config.toml
n_layer = 16
d_model = 64
n_head = 3
n_kv_head = 3
head_dim = 32
d_mlp = 256
vocab_size = 8192
activation = "tanh_gelu"
norm = "layernorm"
norm_place = "pre"
norm_eps = 1e-06
positions = "learned"
qk_norm = false
attn_scale = 0.177
bias = "all"
tie_embeddings = true
parallel_block = false
init = "uniform"
init_std_qkv = 0.0625
init_std_o = 0.011
init_std_up = 0.0625
init_std_down = 0.011
init_out_by_depth = true
optimizer = "soap_variant"
lr = 0.00683
lr_mult_up = 0.85
beta1 = 0.95
beta2 = 0.95
lr_head = 0.0171
grad_clip = 2.0
warmup_steps = 200
schedule = "wsd"
decay_fraction = 0.916
decay_shape = "cos"
final_lr_fraction = 0.05
batch_tokens = 32768
seq_len = 2048
doc_mask = false
train_tokens = 112800000
steps = 3443
dataset = "wikipedia_en"
Each number is 128 + 32 x the weight over its row's rms, rounded and kept within 0 to 255. Layers, rows and columns count from 0. Numbers have three digits each. The size before them is the row's rms in percent of the matrix's.

# down: layer 12 MLP down (transposed), 256x64, rms 0.15, rows 123-222, columns 0-63
# up: layer 12 MLP up, 256x64, rms 0.118, rows 124-223, columns 0-63
down123 112:088077136122146102083073101149110105161152084158156174092203124081102151175093078114094103090117118103105111111109130122143080130157148165138130132092137099107090081097160194075102101143167130
up124 121:163143084181105114191097117143122095124181134117130110130142189147109097135123083146111155144144096099113110154181170139195089149132125177027135075109109161124139116133087128105111130069100100
down124 150:135111169087128138095152126107122146137099101159122125148142105093178128119156156137156072112093170119182166084084113149072197139179122075218139155154128110118095174111175128171136137168120159
up125 100:106131097150112084155141147180066082099099138134092183111147131092054062086123115092110128144124123130139134115149168134178102143164101079169181136077157093139172123070129179122156130165128140
down125 107:177087129114090180139109128148126110075104131166124118113190145183079099156162115130104143122120104121178138159115102049108200119180117149053153089142121116140113125147147115099142135188094168
up126 101:115123143097132128074127097128087095143114121137212087179171179078191140211128138113146126072136129167141118147116152126147138123097101163112099144135111088110147092128068169085162095080130155
down126 101:115114172175201131172195127172099154152140120170116101172112151181139113118142176115167106184108126076163129177098106139091116136133133140165103066103091153096170121144156171136106100136173158
up127 088:103099108148146131182126103114108091149109046129159079136116145155108163088130127115149109203116057143130118148159090154157116154144117116071197148100070170128144088138095151098127085171087128
down127 090:120169136169140164124110094103125170136110154090131184150099174154135093146216176098171134087172116141136135116125124130097061137098165130148161056073176156168141113157151185132127156147122120
up128 096:133087213105168130110150093113115100141180098156106104080116126142099097148123144138052142145083139105192098108083139144185166185103120153109121164169112152142110141075161084083128141159103129
down128 101:169170078118092172132109116089119110137076111126163151044145120138175108174134075110107148080118154116051127154113095177065126160130083071126146088140158149165141138149152116142157155101139117
up129 092:156126173121120134180070168094158095056153134089193108120152121100170139172159120091138179113176131107144135090160075146131173105114164116084098158140100159167105154109106119078103110162176136
down129 097:083127114150123123132142168096123086116136127133125133147177126204146087106041148172166106179136097121164156200167145104141149149173172132120109188148144130092152178089152073120153163125108119
up130 106:151207109110116119073164151180104170108145113156141150134133078105122121139184142130114136137170166152155063090098062177138138116130070105096176103154133111145159131104077121109101065106091112
down130 086:174160120140177126117112105152116219171126124096173136134143135108117127123071107103145168121105150070064163117125119105131176165137156092130096138145120125132023159135145106109194153102094135
up131 095:048108139129108145111094087143111089089148149102152119086100185091104123138172104115166181173166165093149159123132108175171169104090134133157165190167109102134155129116114087126119126136055169
down131 095:157120088100097132175157143171137187150093097161098118181211130098151140146082131155118042140114087153107100139083125115177113143162129108121073146075131128109124147174157105159146095118153167
up132 096:179103152127072044164166142157125106157142118153138163188125150130141096099133182108115073133091099147073148139103153126118128189122130153168085090066155105132062101089155130144136122149103095
down132 105:167100099111098147131124131109133113190162144132212062145171137081079147164098105146153146083161176146171150166079130119103112092157156087107178126157138119133133112176145132124176192099113146
up133 108:139147047154187175108109154122193089167077073153115104161164124128114077106073160167091118082131134154100165116140103140141095134160132159095098135121143096128137170060121090112112172135119144
down133 123:191114137094068147068109162154092151197064081128128114173132128148086142121123106144179123134141101158115111145144166112156137114154153081147099110084118119151093119136157133103111110035141190
up134 101:123149119169130126107120099098154113131135133092156134085156143123105091169168123112137165085147140079163168159109124149134137144183062133101050141133145107180062102057178122152143096154054141
down134 108:165169115177132085130081122150153107066142159112075136135167146098141141108141192152125084149139143149120068104144129105109109122153103089200141163049118119097116168089160185160171140150133157
up135 083:060115153090150157069138064090081146149124154181157115127103109101146115079137124090147137114147129101183135082061155160148134160094167139151087146094194116086132155118149129120187125171109132
down135 080:137106136142130127096073101150168137122154092122134120094064068155164120185110168177119053095076069131115084096084088094116140119105146166087111111127107113076087090088092123126121141122086132
up136 094:153072117139183152076162119151150121158108110086141099198113131125169143078143099149156110060143098095112086147129149156163123078131155096117167116171140120141109149174088135127191163054098136
down136 085:159134100150147112057092076160143139185147149127137142155161163117120184161158143094145079074145200150159147143052128145115104190131136184146147143073096137153153125122136145124081143130117086
up137 105:129088112096197123104134178102163089091081150077107139099164129143125200144150113147158128168112157110150130132190156129146156214138149142102108132157085075161119092137143096065104159126097142
down137 099:141169192099109103147170101164103075123116141065113094086122144130062192114139110142123141089140087123146138098113143115146138133100116103193102156190138146143152150169079168179173125108066120
up138 103:097091125143169155150132120141109116156157162106104099134105143085116111119209180089114118138188130125191093077195118181101112097140123159130107154090078168117117185127056140093150094131134142
down138 101:113107094102191115178133073173149077149146149119092134184094124095138184133133091110123070151091156104102135158135092125136146142062091170154143144114106085134139104123169205095076113107158113
up139 096:107119150120173119129128208154115149110146139174114107149093166074145106074119138123066162163137108094139120119184114087199104119191096083121113170099139116121109172144127090094138066178149120
down139 095:172048112145111116091077122113119110154161192121088147088143119090122118119138191119092062144151093132122136181118093132093188126144132126079142133149165107105138112118030142114106103144166139
up140 088:173158091116127137157149134156164140131083131061093131085134116176095183121043168140114100085164112188110152146121122136198165161115108096091091129149121111153098140097161141143105099066102145
down140 087:073108146208157106172178120096086132182109169147104114157131102076143070185153114089142162123112142111100147105152153143084137136132161148135140127086135123162195112173137165197089143125142106
up141 096:156153179175199132088167096123097155039114125088144130169146156116162121094134138102137102098136131119134130142108161134094157088159100151111143175128153065103095076158120133080082176118073113
down141 089:142112122130091066173191130110076149108081154092106131118129125124136178122120109102151174177165209120164147099096109156131162114087171127083164071066097177106136149101094155107134118131158143
up142 093:134084103138088163138131132166163152155087081112156095193162144155144144171077159086158049106117116103113154120110129136140053157159066141123131056136109094141104083127111136127130135090140180
down142 090:156139124109126078148178134123139154122122164144164169082137139108087122074149112092102185142144148133131123132145120176173042139091053154184153144125175106110194185126091113142125093156143103
up143 089:181047115154114106113160120137101135183097076101116146118120153159150130134148078126115132079118117093142187166134152169124160133071209104144088115124112122158178141138135106068075114132139185
down143 086:113085124099131139065122141119137071175119210094114156150077091140121167166135183116139168125177122137169185170148128140153122134096053137118101112135151159115133132158093088098162102093072106
up144 099:134128120164102053133086113183138129135160116150142128189146127098136132132137087095104072160132139161083142115106149148178091168182183076155160078062132135175103097129153170101098151082133139
down144 091:130171132151105226135103147140132022139124117163116084132072150167124074148124170133116137131124144119173056159127072116139163118150130176134082097138146127085117141133123110146119158140167167
up145 109:179099154101093124093195167114120123112137106139126174145142162117147145202160079195082088130140106093066096118121141104177162084078112124112140136171098115118128123076147066121110137167098146
down145 121:137141158164199124151120156202093070156095125170099135149137135159119090132118183087121119120075111153147151112170097150092148047158090155137127189089112106115137123082074121135149087127144106
up146 089:109098161119145079146129109097088159125166105163146113161133081111079126104099066066136188088126109088123138134181123111175131188088140115135068154164107109106108167133115108170193147169170126
down146 086:135081096114149189177129160132092148183132104171094160106163148139094062182101129148110111163126179170065199107164097102109104087138130129126101120095119081120135153098099149104109174161148111
up147 096:135080100121105099111119150169155100101144176117104057133146152143155059178147114159167102153172107081186154119104104108124167142117169141153103137155109121079112163116099207072147166149109100
down147 095:116110145113130140120114132063123107135177125177146145134098106123108110209225135145123183116152127047148136076124112190141110129136140126159194168118133181113137133103163140079131161156142105
up148 112:139113120165154067147128142123147076159144143111114139068139137108105065137135161082168114155173130118133158102140161138107123121181148064117066065133160062157108123129129103098169148214104115
down148 121:160139143180077082108118115181132172133096183104112141140160177063159139090161130134095090089076099135102177134083163139179120122152114162148123160142168137150173115124109123215148104146153112
up149 094:164114143129190096167220118102151102151122184095112119109147146158117122108161114102094183124182163184155133105125064100121102098127134131140077156154121164170080124126107094122153114182182120
down149 092:097134117108079166131047078145115112122167151072122175166142085072184137161178144125159126119157157097078106118123190113128158147126155093142127139129134180135043110128127190111123144127123138
up150 103:121132110110118147126142111152085095103169096202178190175094127137130037096129087139068132157101085122138118107136159148171107134097100135131176089194151083117101133124115110150155079133093115
down150 100:093110106054093157175149090172159079155122091102140101156111136184097127161088094140106104116073134130133134082176114084090167110106120142124170147096195154171113098174103140063139135131134113
up151 091:093104159120167120090153123145065094150156121093137123087162139108114127085145100141091150123103030141120143116161202156137091101132114191134115145104100164121134184130170087094160111084176160
down151 099:142180176153155056073133128152054052150122112087127163076096136088127113124149100137107100125106040171130165164108162145128125133153097156168123122077100120121132119125173152122141159152108128
up152 085:146061123184128128147102160140135148162144141134131115153097161107099096114101137116113151102156101112085094078107139129079066137105125181111181168189208082160171145160132132070152090149118161
down152 090:157205113143144144126138132104137184086112137115142141152116196154144142196070131176143155117162144122137162122081136076085133080082140137163101161091150187063126145132126136152109100145126063
up153 090:050184124138140117110213111119100061124142098125181144174188106137112142100177175150122073151129153151084086174143160154158091126136139129130182106146154158164131114112125107103176122142134133
down153 103:053112112121137081147120160143097160123107134061158088166082103145111106153110108098130175133096164099087113098056131087174131062156148101176100111118137118159090108199148145082129138111128113
up154 097:124138103149076060146167115103163152135147173132120172142152061130134148112093122111154132116138144123130104146116189185168112060134143169133100138176105142182101173170104066172071170139115129
down154 083:156113086176145114099141162117195089117153093174188114107090179109174159145195108149092181128107136129073117114107120179138087089153137101130138069098128153127141143181117172108131160132154082
up155 111:158135105122076103091169121179144140121143131128120159171129136127156140079164155142090140186153204082195117151099175145152106129089071179106112079136109121072139141070079114123091128108129107
down155 110:118077103201157095077106137134155166134132155199084080112190098113099112127132150077147122120099115156194094099118153165093101127143106129131136103171150115142135163136127097157177136083171066
up156 095:171176123143174126188169099108159120117109154144146138116140166108180191175172156122136147128116139180144088088124116117133066191083129090167103123141145124086155104066113150172107096090176124
down156 087:155110119138137165054142114082105099136089151139155164049099162119105128125128171091090159087163142037132137161110176198137174087126123183107125100093127139131150150118144137133108117184117117
up157 110:096118093184182151208144145125144123152103116112126141115106118139117153077095108128093052089069134073143103100129140140138119166171103163073119155137153172141092189145089106080113084112098134
down157 117:139213122042172126130139158160131137125125098126134147134125102184139165072099160137150213089200150147110147150098101116118158091075091169100093159142088141088125120128114104108121128107114135
up158 093:095122135098093056165117139150115125133135111056060133128175118147052125125158186177104131133129100167108122095155129169152110152122099093169108181110103133104087125060114107119189138131130167
down158 080:172196122088154129123131159103156166110136148128131065155108120107132149137126158108107114135127138139128110113115148101054159172089179165147150086172102090177181071168180149115097101078081090
up159 106:075097099144105154174136151119116104164180089127158121142113180109146105087141079164067119103095115112036150159149071141143146125177095145116087148139151171124142148128136125046146126132072127
down159 099:152125136160100098088147151181102132120187166086187145106165080053066085122110139148137190138100187167117121106120118161129080134133089171111176149166100136112129132106112109092127143109185129
up160 088:146131040145089083177090089114117074193074143114166122183172149153111099157157104110089089149140114170131106104070153146167178137133147172148125143133085146124099118143146087141128147155133168
down160 080:116132149087122161120107148126138117155097113087137135072148165149154164138123178100102097120138104218081130193108096117114143085088136154137174094109157108142187111153062127105148195102068132
up161 085:172094156113090128195151132119138144182109146123093079165105158139108102053150122149116153161080100112072081078139152116125110083160059130111149081136159109151082078133138156077128096114136151
down161 080:136138103103168096178138147075131184110077082140097218109121135120140129155131124135119156097121145049076127143138170108086103077126153142186152133115099130155162112178089136100176162167106124
up162 101:118146185129214069123135094117141172098125088130108096176143133158163127136117186128147165144169100156101088135101143099199098159117109153153124118163100093089070102101085086154133108097088150
down162 090:080124139138056171089074087153199148107125180082150142154088163102091120151144130114144204141149132160076151161191089150113074118132130081143111104105149136128149127144159107118080148157121140
up163 102:175149068190079107100098112156146113141124155129071149202125110136155117086137089104161131081125075094128177157119093128117124148126183082093094137117105123085086157094180140186133137113128093
down163 106:119144170145112082157141140158095055145137102046145139150183171120131112120173135175090127083143182120103142117112139085146142177201141111121097097138087141091085065112114098134143176125110130
up164 107:103097094119121188102142070170178126116168069125118099103114126122125096143116145177112101145121162142135139111143079153151157143172205207087128113099092109140098152117125150088066147117068157
down164 096:112111132139106143112150038134049139112169172154097077087094127114100111098161095125125136147156136122114136123117143151115129103068207151168129168150133180140112115103135161167074136144162055
up165 123:131167104115170135163145107148051114120185094151123081187147162063136127179130132060188104181106128192116112124141089128108110131145124113138081178115137091146178123126127153109092088102145116
down165 133:129154140140136107141139101115097167140103134143136060146162120108138122172089095075152129097107109155110174147140184094122105141138174086214144181123151127153070101210115121114149127062103086
up166 094:131117135076072113151164089094130112104111144119133097137137078112132255176112120115137114130131123144086156126123092170128104159088125121132148141151123188153152151158132143051080071125125106
down166 096:162158141152096097136192130143098214130123125138127107115216140076150120115161118106138088138124173151171145136162141119144140150181142122163113111155142161107068138119118069191126112096200148
up167 102:159094078168168130116115138191181156076118113117129145089136142095185082135151148091133138118126130140098080139138118120115114100085148120081130218163088107159125092097083099072074157134115167
down167 102:055098186092138113121147155082143124134115127126134124078131105133197137162185099188111129136118102075103187133112116120139119126231110145123136089121120113134123080153107141097178090128113070
up168 105:140132168155142079098158137076111122197142159076096088105177140076138211106139115098159081162141149118159120164167130115123109159115126113099196108170158172103165127117145181130098119161100146
down168 102:079169120193099121092098184082112101172165129089102130120173140165122106087078115142125139097140190137170096136143099147121084094133154143092077148138096127155158208077127125112155113122133075
up169 108:189167109192156179088113178115141125137131054188138054170142120133177077113138087115098158096110101181173066115136158122137109116108138057141150127135139115148141137116126131127146108151099128
down169 102:084089123110158095167110194131149023118136111140175104170069142189165122082082108168087180138121141181093126110115109134148117129139108118108164140145101130100086098108116099103130115142178121
up170 101:122147107154129078145071178159181070125121158132170137115177122103139103130171094091093103162130131126143092060130101097111144227169155080118102113100141135125079108174140111133143075122123102
down170 109:155155167098097108139178019104125102119087161131126141090168112136084072100085157052175183132124135111154109124087152147129118154154144122124158145121092162149135076128162096136099131139164088
up171 099:140144100155168090121111104173148155105095083121085167136081143131185141179152162090175142138148046131154115164129139121109067183152111111145117081094156139156083106126163125087124171166172161
down171 094:122072128108125163132113172101089126160207179094194064162083073132127139074120131137097157116165167132106165103113123151151141127168121099065140174165109161109149113151143148134148105126094075
up172 099:122146130100146123102205080160142138125099120133100083089159164109121107124116139085142130176143097146169155097078169151161078143169136061177183086108155132114109064176124099114166111141120183
down172 104:113169137139182174076160150070160132151157102149088150128126138151129145182173138072118134108184131099091096139112065132111128133126093104142117255148122120152107141109144134125121141126108074
up173 095:085064129104140148146117095209159083175078131100173156177159101074093089150155093123131082146169142114132154132063133153101107112135110086128114146128067159129091133105138159106090081127150143
down173 099:163124143112075129128140196150123163094078103153088119101166094204151092123141130114107113160098144157135065143084131092169169087109151089136101114174106079153192174154132078150143113154131151
up174 098:108134131119174110149132174164190084098146109149099076211080111111170107094152131142079128158182130108161123088130123164140161158096152138170098067079149158126118156164110090137152131090101080
down174 105:156132117131119106108145098089104116124116058079091155073188153093097134164131123133120120126087178084144065131107163118084132121167142175108141160124148082129122159182102108101135131155031168
up175 101:132200100130126158174156145135133137169130148168161190147150153105139124157059138077096085146100108147172101083083166122138138087126045122117114175133140129148142085100125118116169119072142183
down175 096:096063151076127140073068132082113169132137161100194067069095165119133101127128143148118172196141109134113176136161147166101148150125152111130146106173156153140145141063133129089132167160148136
up176 101:180141120193156121136180098117124155142102099180108141208186156167137114111182187118134101105072084141122115152099101116131111134113118099068131096137125137183140081132141171168101178153112107
down176 103:053122174143084119141077069138173115129177163135159086129151112130089156149133142125188106118090150148127159134144127116126096057151108149144122172106141089052095134079193135162145104147118095
up177 100:081165139148119128149193115142144124071137118138072131172157112223129182130095127129130126135156155034120099143111086144105132121159094149112156173118114163127094100128124135084088139131201100
down177 099:149142103154146156110105109163110133170146165135150128100099155091156083131170065180114101113116102176128095111136102164142110083194080151096121139111120131140147139146077073157149086180072207
up178 103:200110107124148113157141137160158143120116135149171089099150108093138132184162100145113114086164131133058176140195131159159029149129089072109126110142077146110106117082124144151130131152128180
down178 090:160180125142094101152096156091169108092099092091116121095104186183135114212122170101111151141073115067137097153115168148122110155092167144130181153122156109114138177191164092152120122154135116
up179 100:122101128083126130138136147119109114153090186143132151192171150068146129162152139133070158036115147168182136101120125102183172114157121089078122176173082143102137139124159094099140105118118081
down179 097:110097124095167095133164159122181123063148105146099118132153116252111111104147140118116107088113148122097130106105117106061089157102073117134048097081085142141152124153117125137100154134125112
up180 100:134134132117158151170150133162145134128132132085115038145147108137175186099123050083211131123103095087157111129103088113117092166119135164162118082168124164118120145146129080092128198127131109
down180 096:150089125167117093114085154139156111186097103153151146135158104118097199101094122130107115163083163091152156123152143093094177134141119100009156131119142070113178116107136135183151127116136105
up181 095:109119174102135128116188108150120152126180106135150118122157175128125116090098128107123129149180091124166146104107078149102120115087142159078169155073214126109075207089122152181134139118083097
down181 118:144116117149121163136123195172135089101116100110174125142173100163121118129164145167074136094137132142108075133145110077162057129118121085130108097208107157149198129156132131051161136146118083
up182 108:120142169163059145106185110126129077118165090121135122117152132149097084123140080152140155137093122183091193112186115141127103135171148117106181129079125067134156067103153098136104127194150160
down182 099:124098146120157126141120075086112166131101150147180142197126120121175117104093164110133190140181132061176149174130146132079103149165095151135144153163154152153077141151110158063138107132133054
up183 098:105113152128181121131137103162122126105118163173146062156154123158192094152091141100148072135131121055087126173126117126144071110145158131159069123153111145150134129114152180145098033128100173
down183 094:190156114088101185149160143144164142163123096187154122133135144151147108127106133156070142086153115183099138136046166083163105154105097105123134159120078119113164079143183135140141133193107169
up184 109:120113115117187076137139116153113129122114142164144159138150212100109110153165160085105125141087184122202098128167099121114086184115103117148129108178158151095075118167076136110111182068132130
down184 107:096082075148139081070143138142072121136132147136108103130096116172076097041105156160132115102082106094133109073109142151133158157143199145079143145064120117162143153153138120133142085171164114
up185 084:082099126180167099115056109135183135090174101126114197131120110101150134143079138148123106191092095089168134129120173178140141113092124166142120101161158170129127150092158119082162098172140184
down185 077:132140180106141150143092104034156152106116122114153113146149129064127180180103153126159157148122150179061119115135090115074140140163170084150146167142115185201114098126140093155103156128136112
up186 073:187165114127090100098157128138090073140131149106134139138125133068103108079122150178089126122159101112119159156106129175154135148144084145157134107112113054063102072072141153117116140148173209
down186 085:125129135094145128094122104090110090166125190165087145103193111139086088145099155136116177098128167043091160192088175121116141096087159106172077136152123109079110146132168150132144158120124100
up187 088:100104156146162134157166086116152127174125147130134096110119141098104156142146110204123123190156081089128163150095144143146055118117090088070116136077172109127117168149143074135086050172124125
down187 088:110091143114100166151156125096120080162155157132123132129105102171152028126157135113095171134107102098079073092070058132139129151109177127154141073088134132145157150188159119152132145146169097
up188 115:096194113141105122115146140146198128057114141102118159121132090112107185113132069168136126109108146061170074120132185123154107136088095109144138118180163179155067145112170145171128161115110115
down188 102:086127078132191132105141135118137136169180138156172124148186165127172094097122154060133089137137132220094155095100100136136105143162167155097147160055098116100122089101099143103133118154164119
up189 108:175131161139134121122186140087115100121150120140087134149142110083080122135175145111089069143167122137144095074158139097129146159169095117058148158113107106173167087140168175204127137140055140
down189 113:153172173104133102133142126144126145153161092135134069156126064110075180121161102138165097061189123118079134120093110169159130148091162181078178160116102126175152121142161187144106109098141134
up190 102:123147117111168081157109101119100166147119165187088158097109167090061093124072119099126118118123121128147170160115145185180152135059079150133062121176127135130103110096201146157127127157107115
down190 090:131120123093165158147060125117178097124130062069138076101134111135136097160154079125091143088114131152093104186084089152149144141168113142102178093054121106119110111184093114107171144132127083
up191 094:157108063093124091091181124082203144131139163100135140132184138088180120164097162129110120095154126101105113146092119137144113123108165097113170041135128154131105200107149082140127133097071123
down191 095:118068145177112143093141122126099177139059157116108207137098178104117089131119108121085118133172148136130113148155099121097152079165137190072090186113136087128122113148088124137098175131191136
up192 105:063185106145171159156118145132205091101176134107132141176090082122121128125167107110158164101101164118106138056148135165103084146162103104074161091122144108153125124129186115169093157143089105
down192 101:124092145141116131131099118161068135216125147087112180068102122135120110113088181065070063151170161120139144163148118138120081154130063114135119154106186174125111109116133126106108115118166097
up193 109:125148140130135109109153102094155117077141095142085128125095129091176089190162146084152108101089071097094107089123161161168121173058158109200159169122128171162076114113177110148122157154128108
down193 096:116081088113106111064135156156157101110090120103080111108194148135139182130158105144112126121116125117100127133095090117132138116152100155100193122156188068124211146161077095204111151126135144
up194 102:101100134130105162108135100159152088114125108149174142104114111175175085148156102120133176149090104059179172141164142132164079157114162143156143078172123127141054126109108158117076106169063169
down194 115:090203131078099151110074135174173107113071191137117166130128127116157119129120180135135145135106113092177093148157139135149133142159130147149137046075163135157164105186133108108098087090118172
up195 096:148117108151119127102119141097159103149069123114097187191165106111149113129156183107157154065103116106146127169109169192157146116145150157170105079129062170093140168071136160106120166084102115
down195 100:063180080142124100088121135191163121139185143120195176148129153118072134133099107144177130105177114130095242151123114140143129134113127115126120081119139115109171149096149122108152123119072139
up196 095:140101126133101149122168141113152129116104108125109144088183138156127101162175216117104154087104135057091148097169154159162113141100138134150106062226136153176180151115108124089131148125100122
down196 099:185132171107102150175127148150104156140083177156150153134112113148083151117110096115085152152140153108170120053082144086138097156088126127114108074172091173118072122090135115149059113182094143
up197 109:089121133194146097152142145124166115129129143080094105156160066135135144106143147151131186132099139116169130175145077140111086115130083143090111144192189152122159128149026087097097136164098131
down197 107:123122176152106168165119073140130121172122085181157096136201142108143116146066044123106091164124046111059112149120106136167132135130173119114132153133155082112131140147146130173154125146161156
up198 108:101133131152150074105121087088157104134106116082137077103118156089129206179136151097168178095149126146094195125071157154124053149153081112106126126154175096137130119108143134119173117152122186
down198 124:150105148113142169135143133088070088107120156195102130105158081134108111086116215070170071120140106082149149142184152113100194114099127141117139108127089135165095097148123126114152057135109119
up199 103:132112103119046138132146087149173116098174096093146119066148123168163179134066090115097114093149087146052135087126131131119124163159165141098168157158150092133157092132167138148131195096141137
down199 106:072112114173117127081092076129092081165163167046134119112160111120102092123144171126171134145116142104055154143142078151113171126176164104088071122102111130109143153094126183155141128127151174
up200 107:096114127087078103105108160168205105125106143128093117091156102130101134179137134097170124127154094076166088145207166122131167143148114116079096133096144147168071126157129063154122101127078161
down200 110:178178140153089038123129068112174090142132185126101123088095117085086093131114151148088184117103127153137114109164137127052079123125092149173154134119136108129136143193140120135139136169167146
up201 096:155117052118117196122108203125139093155090090113111142153083102114131159130154071132096133118157120110122088132091166109116179120082081116105130133148098076161149187107147107091145175092086166
down201 096:131158167155140116109079079157111118115177091171179099138143105165114133148130116133187155105102089190133090091094160096143125172166133159146165174094116108173111087176105157146108134167089059
up202 113:189033146161090113170122089172061109199167124155111060162145139121079122160115088141121098124154108135141142082131127134141150093131150125118135133139101114092055107119110145114111132169136173
down202 115:100150108110124110118137116184082118129152120114115096145094141118112128067132048092071159182147136059132159095129074151146175147139190129134129133102066152128123124116121189108187124151068119
up203 106:119096128106126150133125159138107121122138118152102159153178096046102172167152183119127134124187120185136117115202079117164132066108115155150088173197125187139149133123148120157076163102134138
down203 096:061134096114157167161146128098108077122148181165157091103068061174182143089143134107149165130142160085131163125180111109064138102132116104108166108144116097117172155090103180121133123150083149
up204 114:109145141103131129130163139150148085081118090102061176132108099184143126153109151072127133147159183068110139096099130112159108148131166129106108131185147173135097079137173139123057200170139166
down204 118:163084183133116138220157127128156104180184141109089124121044129171153153143129044152144114130124104164132130120143086140143192170111145093162144118106135104102130101131173118141083110115135159
up205 103:093091094182127164133167114077171145121113143155159091142166144119137152083132115150115141151114088126171181095163105109142183089119141174088083160082106089158100121080173127072148059129102152
down205 099:151132116173180142096159157064106194122094107091098127164137124071060155108157168121156128091105092089157134167169162159173073137150109110130158198113135139143151152144144155098181109143124149
up206 103:122132131131083076145149152094092140120144100109084157123110154141168135157137077132120153133111116125116114156135186188127106093150078133102169187161135054084122139055116055125142087186147097
down206 097:106158121150176101140101092180148136141126152115080151140123127069134133091135094142154065149113214110193136145111146135146099201137191101104074101132136151119153113155165149127068151155084154
up207 090:064122112112218076157127172193146103165116136116145100140154118151107133147117134105120169156147101124111133103120093116157194142070092107146116112153106103078094089141178089158116185183103131
down207 091:135143132118106069125154096158156188107093159116129120194096104122144097147169146162148130093119126171121158132142092135104135110148030129215137125101128147107102173131138173157166112156136207
up208 092:101076115114165147086115131124150143103137101117141099070132148192148199102102056124103184173141129125206105140146123157153107163111085164097114167131099129125157144128104113152125077171085181
down208 099:109131109143194154168155169153095155164138123058051159143117138106117102150169170155189118169113206135120154150116136095108124098194160161117117098145097105097117124109073131164104171118136142
up209 085:158123135149114078101144163154126126105076149101084121115138148097139169123172150008090159149151069107093155136149115100117137146129144117159092076206128080106185120113111099130133142145154101
down209 096:132121099116121129064132166164093171123119109144143090135179148134175102106137116152166168152013079175099148130191117115130149121086187093130154117126150154121159106174098128186115119118110153
up210 105:135113166095101103091218146085167127123125133051089111128143090135107191076171115122131170151113158148164157119160124150175127149072152147115130111173150123192159090142138111160116158149078137
down210 105:221115163159103132117095144122106112097108091181095141150128119173151088190099138142059082136106085092090117146128094089091192153103107117158118156135123137064106166153115103089154146141114103
up211 096:175101150121159043149101141131111145121093104081064141143110167070127176121101132061137099118127105111125117083107159154116089112138085139151149101224114113162130176093136158136119135076150112
down211 100:163067087083096136100080216134093159122126067114115123181082118142174088091155072151158097147113139102076110143128080140099093160159122108142142151142142127122122107122098079094083104091112115
up212 110:099150103229147139107142126114133138139197105150119141176132121083146152135098131149133168109133151087067117187102094087139130123131104068076148172142154088175115159171108134077089131160092123
down212 105:135057134189125135182157182093128138165121138107125086145145155147171131173128092114151097151122189110147082162152101098188132146105113127102111133148173129070178111073131127109060099136102174
up213 105:151096128175074081105179189082143119089136114125158079151106084147165104167121138093171110188127082116129105156135141167151094063078107144109097164119183086140106119159128091129102119157121166
down213 099:066124104065131131138124121126199061119192124120166098150062126078142181139113164170096136141160150173166095104124152146110114199144178113117118142162155114132135158169088084112136121106114117
up214 101:109043106115119135111137080142137153128077079119166113128202137131141192102141099155150177146147072097139114185122153112174096096125105131113108100118134134050133123111174096185114183132134140
down214 100:131190159092136150130102080070145139082169096122157147122100142129156120102135113181162106142170171075101044131152082197134131125154118198094159125109111115112125141099159130154177113103148170
up215 099:136170127111128170091141039137141066122186107108174125122151149098162107129143125161134143120072093151085125149114118165122177113139121161094130177072111172122114094062198157085127156106140113
down215 096:092090138122095156134114157130154175171214171182111095141134109123119118093050124144123132076082103176185092132119129123166080118101118102100137176110121099103142149130179098116083090147085110
up216 101:079124119117098088092089090085137149092116113153088149118177181093197099204110070096129106138164110127163195113067148158148116087144144114147130136166118110119173121107098084147152153164132135
down216 082:123094145126190138122193128135084111133118150109127107093138048132089114063152133081111114122120104142128132066123148149130107140207099144098167100073098162143174088142167124072158126080164139
up217 092:073165101092080135113129116151068158143170092138093167135129109145145108120120092100143167122113126120143125146131169088118154118135092116093104172129199115097073168100189064185163100144190159
down217 090:169116139116153124149155107115113164148092083133132110045169093142092155117180102138102081116195153117096154095156129136155154130081128138170154079071089156181154146123097183149104091149104180
up218 091:175120068117119110115174099157107083167123091114114183108124108174131120105066131135148157137109077102195098154018146120133138125164127165126185131197131133132096149129127091101110136146125116
down218 099:133125159125131159183135062077086135107131132119161140099167114125080100195152137154144167142145162182046174090190106140120142121091129149118116142094125094088154133091090191125172148121157118
up219 095:160155076194143103124063083127128149090107114177073074171095145126109115123143136107099134106176065131141139099114100101136149164149096149126101109173153130123145154112184110065117125154206100
down219 098:201089125136157153158145142189120166141107096158165136106166117148113145137110161154085099111135156137053091124124123120077080098126164176085133114161116126158177158161081181125175161134173084
up220 091:118155184119132106182158109156103115187115132107153120115130099112112101104126162097156160113142148135119078078108193096178125031100156148125078116139172133111105132154225161101143117119115111
down220 095:134111137110122178126113089087087077140148100109138160103079133107153152139127096169159203137126175107110036100118124112127126088134083186162138113125182143112137123119213113124159091135152076
up221 103:193133120132172137151122120159135097149143131081132163142123166164176108090198158121168100156154139124065135125153117148144111128212084141091172135105076159100121051088128100087149123142089126
down221 097:111137111119074107076082088084110090107175148158121108175104150138102174129050093099116106118132067133131121115094195149139113128102096093134099155090150091136086138147167151133140146196082083
up222 113:135135081122122106090155127161181121116131181116089159170118196123187184109206059081117118117118110093115116103149161123096165131110083110133098088100091148089127096145152122179187118113126139
down222 122:156154129105138173070134150139157119128110126106147113133116108073139149112148159158115176122120159101117101193123084147091080065138129138054091062103100143150143155091188116151146140082143207
up223 109:143079084161155162135156167119168128165120084133153112131137087057172149193163130089097139089137103150084097118166109111106042126125142208080123154143164131094146152105154123121152156096130127